python train.py --d_model=160 --d_mlp=576 --vocab_size=1487 --rope_base=10000.0 --init_std_qkv=0.0354 --warmup_steps=204
Each number is 500 + 50 x the weight over its row's rms, rounded and kept within 0 to 999. Layers, rows and columns count from 0. Numbers have three digits each. The size before them is the row's rms in percent of the matrix's.

# up: layer 3 MLP up, 576x160, rms 0.1, rows 305-324, columns 0-159
# down: layer 3 MLP down (transposed), 576x160, rms 0.1, rows 305-324, columns 0-159
up305 104:408535441503523532527446445524547552514364530572486547558568502516539493515502512574535541496522520454544504474535422476543484415428556529475486485555535496532531589464504497449486451517542512448445469540427524498441535516399459551528543551496548490514573490463515474537573406544536523452448489458514479458422523467421448490460507442611602651506562575472498526390494447448515572538414574410474510563486465530481530600448559450593538502537451485445478553529570583526480459556452456
down305 105:477478469488458474493584451459465569413470469459482565521485532498495537521542513543504556429455485468483624466579482441556534514469555537513446510520476503519572555426541562458467555501529506537497600562446497508544458519556485387413553492540532477540516538495550477449490554609582472489583539486584479518656488510451450417525461443402552496462575507478512524487492406539563543516419508505526437565476480480494490592391553611550495474538464471486453531476459359532546547418526529
up306 109:547480575481471538473409499495529581469586441539461484494583564494521461488541420493578501397510457523478504436535442425541547525552611547427546522544482406479484419445501532504547505596559482457532438428464555540565550585571564456510589513476411482384436544490479523562422496470514535455492539433524383465500521550489509532604435533575562478514488500529543523488459572504568550390491500601490452547523538564496535465499440507493519474472478493460449453481473432559597491476527452
down306 106:543458487538498482413465487537534574581470509451489520484435540568510524631571519528582480554544488490499501431528439520419520549531523461571385577394555575528463523502464511448433486432470459474548465476489430492461509464478464536453470516557486531511593486474561520549536539468516526497412495587403451421450483549570519479504567490476474443609467561569559514485425551499455386482458575465571481552543414483532514496500489471500453417385609549507503537460523532374501510489450490
up307 107:497592518539578552525506427534494434503536605572538406453541533460470548505552600464468469538489565453461436441409519488418403428414530397492446439533554503505378555480418536533547387554481459423579479494426546465443553554471466504482472425524483501561536437457495473431509473459570553519399534465446536579501451494493525455500476542491604518444534483542479500518518487545483543472496435491441431477526474474478469561432484535459470525402415462527466408558539514496455549527467467
down307 108:497443465448516569380575528442594498534481443556428442456442455442443495572485414491552540432473482539489477636589489563485554524477414475541517578364520459527469562364550499466444506467409477555482471496504587526489520518489478455549432566470497419469488518486542568553492514470478488498575510512451527504539452489557521467502471435434517490545519522556587446536431489481477407433524471533537581471544462507465507434464476470458489404472522479441439525462434472445434538619466472
up308 089:511434507492498446646528408470461505494484558536492543418595547393395470580566535574485475465531589454596518536539488522505493492546496543511551453521567478594440426507404557530544462478503464458495552502515576500435494488435478507494448464571491425525528470442542398523503580459479475455484446504513497389553516464462608475554549440554481488611575533573468469512507474572526434489493559494462538504490563403509539410531488525553496503587530455544421442523432503533553482480536546
down308 087:536515482459466508577547479451488505466566460472535513502515586526476414635502510487506413388452481441551466449551504437469492518521476583542502410375506537530560462520526443497472415466507556517516468486489548467472395430498541600543558533557356565572511474571572422497558583536531530436482531496538585501607492521489563488503590482540500416518504433500473540526540545483536554471450529488464522538434507546459486449421423437480514517485548509557475595473540502518499360478474480
up309 104:535450463468424369500569536490485456449538562535479452549463541517528443510506457534561485523557481533605481507462474490518487479496521555539542466575449424550407425481456464425452493502409551482420532505486572535525542495582460504600578650517532442525413456436439475539482539533493530506448464544481461473509530470427474604429497496541464440498503538530545530427467533558448515473496481439459458582448463537412546427477467463425492439483482545563575425509587408552570545541576561
down309 104:536446449469455593525576550537453472446527563413566400475313513586473521591558452563538451470563497508489545478444466540482519553518464511423518468527526526461417576499499447532423476420550471567511490506518487498479600449501539490544521544538522482467456470476434447489443510483575574475472503479459520473579568513565502422474551461413448544483526486547471505606457580453486431570494465433542516488477478562471503542469606499468501466598476510513539553443523424465430462438421583
up310 101:540480461530557512517520463500489510528490477494479460436538474492406454539529512579489537521525499511468490415445473541480534559497482523477624481539521566557497427515447511586552499507474456446525478462494491557425471548471568421476469555546575561388421454465512421461575433478433482461447465403432430525443555478498573589517538516397522435468470515513540386427456512389508537539522394552458480521544433444524399462408526529387485478466467535458527534485414539517581466446565436
down310 102:540532478504523533589469413557448331516484508520455583537486497534532502546576541476520472504440570630444518548484507523471471489545387452521512426457570442500405490504428463491469437493430539573454485488539508533449509614504582511490474471555576495489483502444459409473506482529485494475446491565490490486329493567480546447539577586471509467424473488472487600430563531466467484497514473476544511482504572468454569474472522506581459558512484541574445459551553464547424484537391521
up311 106:443469493479473527585498464566432462475438536496583512471514530553546516518533609510456548521523480446532501503560523444623506430523488535475592547570452545510472526586440533467512456509513501460432431424495408472461576555490536524619466618442392486433570496431452511542490416531501483430536535454426442425549569500436548447515542414459485467563513580489446479469568479478434536520513465432456521460481570497472512517441550553442532586526484507426458423473495468450589530576425513
down311 101:539528500538542511487523528484480508584370488598491439444556628590558490568481567478522465513563485513546487473510544519523496546471466512509520416498470625510445546538507495545454419408527488546487544492555522458493553503489555515467477495551449482480509457541387489530593601574563445460539399573507541516511602519513592455481562555481513483533443470491500566422423430485517470470521489511533438464468548542473482661408483502543547531524461455576456492407547481563495491488530602
up312 106:451541461577491537538508527573440528541515447539581526501450545482509525481530390459451542487509561461541496370466490471496444493484574533506539458532530490453423502553514586566567544487523477450567517488530422536410567548434544508486558540563498561520544362514512382538477517488542622447505596441481520475545525541476499492446401526564472511474461404457487487487578504591473449493523517525431435549588425509514482581490440501478418558516458499584487394598423515491518474442507489
down312 107:431446478562511460432592517549475510531531441560516490502524529466471571435524397500511567477574502536435586571420513480504517524412523558462418551371555554568466465517507480565456594446422475591485492460571450529479507409422555577422510484520495496518509484489418427502477522516554525458537575388530535506517518576511496444442544437540439442452506449504545605490588522557485544522553509493481556541499462550493426456548450392386462504519445501537504545521448465485467464585509535
up313 101:514475529402411495477468452492505510541487535427434486566463522478513432472447500429438507587445526540536417509464517553564470524558494522444547553561507423526444459380558449533380514452554467464456518496446566545508525559512474470565542435487469474436507559470509465483555584432489480558420421381459420550530517417442477552467431532450556539511548455513523448437533570442481513465446493521494412499591501502478537436561430452529476590461498530452601528459438481470456511515610587
down313 106:513561478539531539554500543472505455521301525464532606600456482494437471449578380455408524601548454473490485569544491553488543439527458422432504506521446505516471543568595503527445476356517463530496528510405487550528514485503574397534448442488526407517500574539492484506554466528476465541456520437504464521527593611497491512444450529531483572494558481498512481524501446497504536506571530447450503602524519457507437511483495574512452486457549466508475535465466579421422520570537505
up314 104:435486557369466477471571570590473418484549559486402391463538500494471504541586542428443522439554616473460431498493538477412452418503500521505555550553560442493501520561479590588453589548498536469483508550481417538602457482456471500563572483480480428463464520456481557499425529452406574535454473434475467555490571522567511427485486484514557447496572500552561446439456447541500410509482540495494500591471465471523507507483534430519486453495482432492465523480503465606574486435510437
down314 102:423496509492495500404455521438546525538587497533534446538540457574448455508440512526568507422506500433471534543591567444411543389544503460501393593441556493436538462495449460502499535445508562596501589507509529456457487513507486442422474516416485523506482507401497538430576493514504521478527530450531481523535609572500421513461523444471542498523451461507478404504480478525463411618444489445550542457508391435585571504453483384472571495467500506596441560483494488564496476453425519
up315 098:450545478503425452522446524566491535538514410503450509501474428442524439521493537550488451475644469528447497434436567535567543444571486601499462519563520469532452503510583524487515517552467429485527455430465493476511559546501457447491493429507439469464405384560502623481466538508451465479507514421544434471455454481445563548460442433458487503518457401571544385468514503496580432548444470508407468380501538528456542457463442487463540435519562542551474479414398540481446430484507464
down315 104:493529494569498475463468503466435521527508500413483466535496511532536523453580438467482521533552489526468580491595457533549596430574474445554367552313584584531502570490598493518476584485479485533491518488486569569534495565534513527482441547470633579441533511489471458461502560582498493511638521520552529391494512552537484520475460543586511545510445441462500482457446507403535565445390550505553483495471557457536481498529506445570514455495569523536472540522450489446511541515445519
up316 114:419466421490516544526511544470460484407471466474535442507607474458552518530534438594558527560403460507500424522395500515567422395497517504438497535542558468458476515494530500540446404445492530453550471498421530465486463537513476517541552503551492562467516490548464464478421533500432553590501439449443544453471504578507534567523500461556535574459597613430567491412425585547539557446511505453452538526607428472467476450548486522606412506500572437540534444559506523562511562508542524
down316 109:499553462479435516509478515479551518442490439467505453543550531527479504578455536519479451445426511511507560461445437527477552491526367541523568491504554477500549503488593521463458486496548483555541523461486493518433526499501441501490515515441550457507509615564497495392496577556460420571473562528472424461378513465493447412511549633504438472562508566507527514601581482502604557477578468527444450568470540518580395517456451540505475496531527426485479447523586515617528470501520344
up317 099:492536475486436564510557513459488582607523541528416559519536540471493559425540461457613444476551533474547507379456527555553490510522555428373460483553461473472466521453456500512537472572446529435458494444553410411464465530499559451454496471521452525453510529457486571490579483492546494622479455400516493463542541447535466469549560443552452541489504533445587442533514560518546515597449531574494473555583494578539456580430550523452527545382440496486462499569469471495525439543589520
down317 102:594464486500567553512502525631531477437523500602520551474471515453445502414398466551434554513512498495501447490569486533440449484531426605447414479414484476516485534444485486478524449455485469616463535464488532506516487401541526465534474488437424539477508532446553580465473614487576470487435532516508583499538463489452523424488537482505559404581442473536568491483494478597407488458509538549652520539557472525485478572455530550505556506534521428453510539531523475375431565466477524
up318 109:436544510502501428493532522537578560478546390510537479477529547498502444511551482490490553471537585431501418501536460576529522493438603408457548438550514425479441435502500655509495463523533529464465564567521492451506517537432542492435493506468572594498508426532469584416596513426523478522493421563478576491543477465466530637554498486537471428532436536470566468417515466557566453500426445489427540479437460434467523566569413502407514545501414520576502530484455535478548499533472468
down318 110:422545493500443504461548451526440549522528459465467451536506461466517491470531513543503532561430424574447565499526457503476536363498534543494523525469461527487499545499564535542466486392498368453443549551408535501551532519525437438499526471396489477420516516520532544461486539505560450491483563551480558478514529432487552482492366467538516471437461550424487469507494480491565428547505593501470586571398462539572546554550499513575517646518580610614465478526478539487452498566438424
up319 096:551450478440525443504434470503497514511411453481477472539532557549516472562425544490420528579625532536569522454538529537573507495470516531485565602509521308527466484523440510466512440541534520471466535422556545511467463566566525526455536556509452571586511494537442480480583461520563404513495597441543534453424544535475501570518464564546466623478508546416522513506495438548424492492553476456390472486521514471494520560531557441479508476470515549455441538486450466530616550401463548
down319 098:435507544503483520466531505519501463508588463414522532453553546497574477608511516531482532531551528531427536446434493510515533486507468497504545595322495513551489385469409517531484472490519468483517479548459571460496476527542469460495465539587461469557536581430490475400529562528460404587431472542518560539525448497468489482424528444453496567364491522508491469558543547455466542563465499524491454407506457460545638573393504486535530429420408542450467550564558498522543497457549522
up320 021:433550472523544500449553440625487511509486543533503477420511492501562412533509544449511565450548517516571374427571497548522511501561580517458491474622513454475439433513552583441420511585535425333383485422490523543490483624438492511494477514481548474495512488509501549482462506457425533502455493532543440518462525482529571583466428483525461520533579620543506481455495474518566457550492449487451392473492499490462544480438468480569545530497473470490530440526539548516614539451484459
down320 013:508536528415489481434509516525494503579488508485519448565406522580357515446530518477538477587589504438498493531420611490485512479496291499462530510532482617447400621421483461529471451416506481541517408467546479507496608453525497558529502496501416472604467496451568518495473476468562488449514459482457519513508480572422486453484493487490482455501464472440412441543516547492506459499474434541540471467486478392504466558489527516473471587523557458516453548499550525504411465514426520
up321 028:540483481500480510513500501595503539497406510495475493488556450520576389527544521491460587531514442497565385451436602538512436469505522485437514484610522450544481440540541568488487495506490468385516523447506555502518590643494501518505454582518532555510580454429507559507435539377485597527517531511511543539420504528533491544518516481489528532551548543524489586411506552556563429481491521515418472477604449458413494497508505471428435500511412498532512503540470614544555621542564522
down321 026:430476448596613523462508477512636494513616437494565488512483412521490576537487488546467542429486483534491472430480437484481521517527484520495477451490459597557496507461506491550561503538461512522484462461554491481572362456565468467376518433578542520499574553477504541474519503494486422537523516410521511451532542528568540554570524482448530521469525459580541410529561564547450512482423570556416501532425429507565519510539492617385465492509490473470546517538428556425411493515473579
up322 088:390558459485544508592559566510542428509518521475567380530486439404441463485447497497557493548559490467514412509517540541520558447487634470453513416558518508533435517448520636451528507417421526475592445566464518510548503513548521487527614410428432521514489519474546524533518534525533517464452505471495480601516569549483406516477561456538457504460596495535470419485527489501453522494456454471455494542600536474488548557426494454520463491410525501514391509500531519546371523448521484
down322 093:601537462488524496539449561505658471519482433514518482465387599530461515457482562489523473459531501522427506518534429499505555453515572549460447511388552602431432455449497465510556476509535511588574473565606452511422429431516514614536483564550543488523498520492416534521467536493529497574565449554540477498411628528534621478544556522468526544425446472539390507505464551485586553494569479457539508491546501465493495565571480446461483540514469491504464556511525519500470484576542476
up323 098:492552458586507471446467582475434448526474510501494535443599529608475455428490519495468538485553561520585543526532561493555542545567553522430461432599452477590395520431513466547516420528489441505507496483497520499511488549516534555437504459378441526515467388501491544511557528591479515530441493531562478486486502463455479412539505474492522559523581613478583550381531499449526540561411508553470393523509575539523516499418517538495551507528408490481557519383533580439511431517494459
down323 098:522517497538435564454506533496515496546477566529511461560495510524520508450533477381562505524500485513417469544521518554403427559525544509455550449426567519505478471487598567575554522514453515555546516473464487487509554479606427527501522413434507478495504494611458515468574488502516611518489462462523543588471532514482416503542589447429436607460468506567424460598555419416401582520511392598554535525585428598501466476484439525524528483508386476445505476514501534542452529507521511
up324 118:466500517437539403444512493502507612494474532461489503414548480398492458469531515497486500513488509500559537366460479479431377467503525581506494499529441511494547491463523535482511549521488478463499489519479562498454506557430510463589574401544441499477565484487521598600543552465574607469442457440550478578579573514500468483433415616458569492539494454540525447449597482504518414506427492591462487561550444424560580487490517496519452543475521417506477441468480517587551582505569561
down324 111:466449506481542477537517476523530493465493486505564504549460476508603518508559468506555515451518394597626434494489506466501551421535535476599508513503569487364387471457399449546408517545453452524509437543568495519480462512547525471448417556451477470471466503450537573563434506473526478478395549522570447524506493534456642561481535544494568500508543432460501382436492570479499457385481506579541453526478548485531600418499488457497594471521395481512491481536524575523495466503507498